python train.py --n_head=1 --n_kv_head=1 --d_mlp=256 --vocab_size=8192 --norm_place="pre" --positions="rope" --attn_scale=0.125 --lr_mult_o=2.0 --lr_head=0.00593 --warmup_steps=200 --schedule="wsd" --decay_fraction=1.0 --train_tokens=97330000 --dataset="wikipedia_en"
Each number is 128 + 24 x the weight over its row's rms, rounded and kept within 0 to 255. Layers, rows and columns count from 0. Numbers have three digits each. The size before them is the row's rms in percent of the matrix's.

# up: layer 2 MLP up, 256x64, rms 0.235, rows 224-255, columns 0-63
# down: layer 2 MLP down (transposed), 256x64, rms 0.116, rows 224-255, columns 0-63
up224 109:065112130125126111156154097147163155127118122135114083101129115169140124166144129127125174130113140083130123138129121152114165118145130111178110136115151158152136094075149093131093116148106115
down224 111:084143122112109107136109133129135166178139108123133129089140134116184110151141120112112115118157114113115185140146175128176126117090142113122144132125155112109100149180113088097137144132137092
up225 090:113151121129092103108109095175145101148113129159110122164131145117129137160152099125089173151111121142181151147114124129138162111080133113148128106117129112136092117132141170066122149157120116
down225 095:169146121132138157107119159091098142074099129133172123105151120180121117098110141129152132167143144123114109159137139103093134165130071143120107105165125164122145119118111102152100139118149152
up226 110:067130152135143097157148127087095128109129130143103130120147119098163110155168108129146172160176093150134115127114178143124140108137160116108086132153127100120117141101113176108120124129120146
down226 109:128130156139154153121107122122124119139144111141096087107139142103153124178095131116149148120148097145130180098122138126122170130061118154109150168084097143101113139146113173112159124120129099
up227 103:157136106107112101148091115168135123147120089124132146135152123139136075125108161150156113152154136122111155102121108116133099133106140111154155128101138132163164097084123170185145131114075135
down227 121:158102152116147121122107161131087148121106108117157130157129118161057128166118117131093103122088143135117120180160149145103114092112166153139147116158133144128115150165103122115110166112114112
up228 102:143139118113120161107105119128125130134103081121148127124118180133113120137156104130092128156075104121160146126084163153129136177117136119145107142130106139118108095125113145113147219118129141
down228 100:126099155157116095159162136115155109126111190154130140133163100132159154143103148104110121108174148087087118123131116088077106107151105150106096104118143129171147129132138139114130137152130120
up229 106:131140151133092096134116115152187106155145097099136123117120115096164131105115108153128119162147149110121154126108142109112129086151137119157148153107107085170095106137163125110111196147115130
down229 102:123148150126116106092081065098133116128156131132094118128089150091157136111130142128142138092152140178156118137120114124138103138120141136151178102103128083125133130106164143162124156174142127
up230 097:113094132106111118133189142121144162094134098108158143150113108107111126133115107124184140143160121168158149157084126132116124143087093114127106112114136126071168136132088125124129149116122159
down230 109:138121131133134111148119167103144097097137118180107115114089123172075147117135146163113097131104120097129150119162131112108159103146136131176186094135121107159104173121136124107107123129131146
up231 101:113140127137144164136116166134155158113116091137108142149114121063131094145150091147139129167132114114129144150117149139147136148145098138139157134131093163073166140132098086131141110131069127
down231 096:125161122127105063169103135121091121120195098107134157158144105131146103104142130159162111155152110122075118147092138140133121136122123121118097128109155128132151150172135145132134134108083132
up232 100:112164140180092098128159134141151168133110163096126124134145099139121121142075109129111115103144161127125176116104136107128189133109121085149114142118127137116103100173123164094106116134120139
down232 080:096159159144113137138129081104128140139112077138130100138108111089146120127170093105105199125155129167095118163113118140165120132087120133100118168137106112150129137130160131129140150142106130
up233 103:134097175103098115136139112133183150122126159129104126142165134149136111141109099161120136123088171102171145141113110150143131114159117162145114115125126121120141126094086089135087111072120150
down233 094:136136116149112123142146099128090110147119128140176167108135132125130145099151100087170143086126133114087102129122122119122084128148152091156156183135105114112169111166163119148122120106143094
up234 106:121115154146108168087066138158110119136148121138131139156134108087129077157103139125116158172114116135167124161072114150149116153155164096135121126122156121121120076137131117114143126122144134
down234 113:138162136095150137136163125139126150095108156117144112114127134149133166139131101120178136179109180126107109105151092147122104091078093145090138132111127163116125148082120152095128131126121157
up235 097:118139147096156134136172133099157138074147151127152150127172103122116152162113086133137134153099139130149127132122114134109124156079117119093067123094093155168110134119136102113160126144103122
down235 098:133119111130117165102108150124141108158117078150123127139108130110135096100127173118145178160096125133115123132155101156183114108159128116154146124122177101110103112152145111069163108114120123
up236 106:130129162099126144119105097131152108148112071144138118124164097180105116129104160117168086158117147123099162142154139107117140122131128142159125068143148113089139149124126150108177102125128122
down236 100:125094110138116158132148150122152107132144154124136121112131164079147120175140102099147160150139088091169112108123101113177127175094150127135127070114096142116085105127130139130143141134110147
up237 095:135115109128147127134107107148084164095172152150138117114139118131121137156125096149125123101166135121102153122140158100095172149141109069121118141082101158100148153104120169145097120145110160
down237 094:138137117147143124157121095112106127126116136157117127154138116163142135140109163140128157124157112152146110096105059131071155178131128162115152126119101142151121112095142086138189118106109108
up238 103:121125141160123102154139109121137108110106113126155148124102114161111105093112107151156155157148129170119159099119145139133145130082109136214093122112171111142101138142108098135085148109128129
down238 092:151120159131133136113137127158145129122122172123111172111119133076123157126133125117095113079126151100112107115133112123081096133158203131107135185116105147106171151116145145116119108118142118
up239 102:083122124136155130106120113114117121142141142172129108127168153067118137127113100139115104136179089114141142156122158104120150125072177125111117113144137137108160141136123122172098159128152087
down239 128:127098083167141146084118112120093165131127166168136119133152137146147109144109126117127127082104099132125174120154145136114107139079141127174150108128118177140130173142102124105113098099134139
up240 116:084129156105120118156156096144141151123137127093092116104116077074166109144163140117148108133109122153140109162160146140138175122096110123139127141104147151128165100112115139133092153142167107
down240 117:129121110147086099161144131131165118118156083119109167148166117081123167131098181097139114118120132101114152131134089104158157133133096099107119129106118151113120099127164127131153174145138148
up241 097:068135167151159123159151118114140108134111127123114112166152075131167153159153121130136137118115110135104120158097104113110119102146175139145115121084145179128118111111119089153139094136105105
down241 104:096131072117141157164099162088109141167095122106136102137168105101164116132111119126112122170130099104141180127137145120125136110140157151111168140134132143099131144110136103134104108177124096
up242 094:121140123138176118129152150165152172077160110117139113112148113118116126120072109114104155145163140123179118124073124137107112119147117132111135129122113164100141107135126087155171126142086107
down242 079:167156121162120147129083152117109103158107127093124148114136114137109159152145111094131147118132128149106118177177126146128174062116123114109091107131112135127094141174133136119149125099114162
up243 095:193115156126121130115134114114163114162129121134114112154143120135097118125117101100133177120139132176116120109098086133127104155134174086135121136082185099090107117112121134150149121116153143
down243 099:081170128095159152144117115146156154116103127121126134137134159125159133143111129141157107178143065152141124133119153130136142114064108133101104128092122141169114113113164111089137091144135121
up244 115:109130136128119080125124091121158143157152131137150138141110120105114058089132077126105131154106150154134198126082157124164137106114139152119131153102122173125126136134163131128119143109138126
down244 126:122103113130077127151136167115153160128146138138112118096163126113102088144125119137126100129091149148180137110118139160114099113110147090131082135116153120146132103121146097123183184160143129
up245 091:138123117081154136114136141145129152177116166132127142098068090158117099134146116172138122166127101154135163121117134076119136105099160166157108127158127135149112124091112133130140091132132101
down245 077:132146157134145103133144117114104120114145125127118140166154179093168133138151146133136110128152164089079137153134151124126136124151073078118141160081118162113150120133098104148094131137087113
up246 102:150127139112127137120088150107191152120136106158164069125133161161139138099106150125142116149122136097160180095150144104173128127134137138141099099110111126143094106100106082129120108123116126
down246 098:082137147085140160160141118082137101129141130113086110178141123126162150125135157101170154100124120184138081142117085144115158125107119122130124108124149131113148107117145136122102124149081135
up247 101:119125157097093145108121144080117170138146113171116116145148128137136122115151152167119171113107057127107129136128153116144109119143124136151152120135146122074092110112077106163154130126157138
down247 097:116132135141146092142130127113121113177130137162101083122158136128086117126097172134142138095148106171145116115101138116094147134171111138083138142146127110179074161123136093142122114131118159
up248 097:112125123124099159150178132093146126115072151131135128110099110162161110144083091105155099101082142105121140152112150142138135110115126136150107128137117129142166123112115139178181135142088144
down248 073:097117147097155136138139126126113123107176111104124178139113129130130121129170119114088139139131091124122156141139202115142100112092089126093155175116145106132140093152159131099162112135119109
up249 089:143138137089136163126120164128120159106110131118120132100131098118055138147132120120142136179151118140132115114127150132141110119117135136156043108088151131122086101161113151145159123138137156
down249 099:118139113160136116139128120113161110130166117134172111128099131149165113125084136132101137108095137123196120202126119146122121140095114143128161120116109116118131130086119083109114103124139182
up250 091:133102102123145094127122120180152155124114142119154115128171088107105159135124089110098124171118126082117123128130137117125149185108136088167151103110103121158189144126160123131137116138131114
down250 087:128106109113090156117079133116120121123106157133097147130138100133130126107131133108149086149155135142124118183091155146088159113129084129116187122164125139155132134160165170139116130154106099
up251 100:105139133138137088145129131136153108157125149112146092106124137144144106138129150146114100077112129106131125144122149130156149131165115118148157122104141118116113103125151204050149132125142070
down251 112:134166162115065130107130125068118121117153122092140167128139148151128119127146137136121145176114135147138139122125121102105098103104115095142100147127134142147162078136105147181141122084124160
up252 109:145146130110124151120128099164144117134108107133158116125073133156172096130123130128172096165069105128120118139141149135140170101143089108158139109138138127151112129123169138092121092135159081
down252 127:121109069172109121171118159121133151103156118130173114152129156143124157079097180138129140114118115125127106118131134079100114164134129154132130128118157137100129141134107113139120098174110083
up253 100:151146162129079118151140128166141103168116121085132134184150121146126117149076150148169126118129113133097109099144149079123133125141170137098122114098123104145131100133154110087109157143107132
down253 082:119137102154120103125110121078124094172132114126115113129104127125140156128131163106098173153111102194138144171145129141102125135118115180133141077142087118130120119145131081138139117124134169
up254 093:110135165113159101092123116123115122153125132149114144124119109122160143177143143155087164108161108153145177122131119116153118088120158158062146144095134123083143112092139155100113121132118129
down254 103:137117106127136144078137166111139134133137106125142121129121140164109093122133107100110103145104118137160152175153107115141134157136126187117116117123132136109046172139104126114135103127111184
up255 129:135099132116185117164126053138143107184171114133140143167141133135129133130095133091161115122096108097124099129112123111161120139124111098131135154104129089138140144155123148159120123136086122
down255 156:078146125151149154111145054127102114142070153101159122159107143121098120132101125143145187126106133119119133128095098131140130083145150149116125100147132128152117128124122151156163125126166140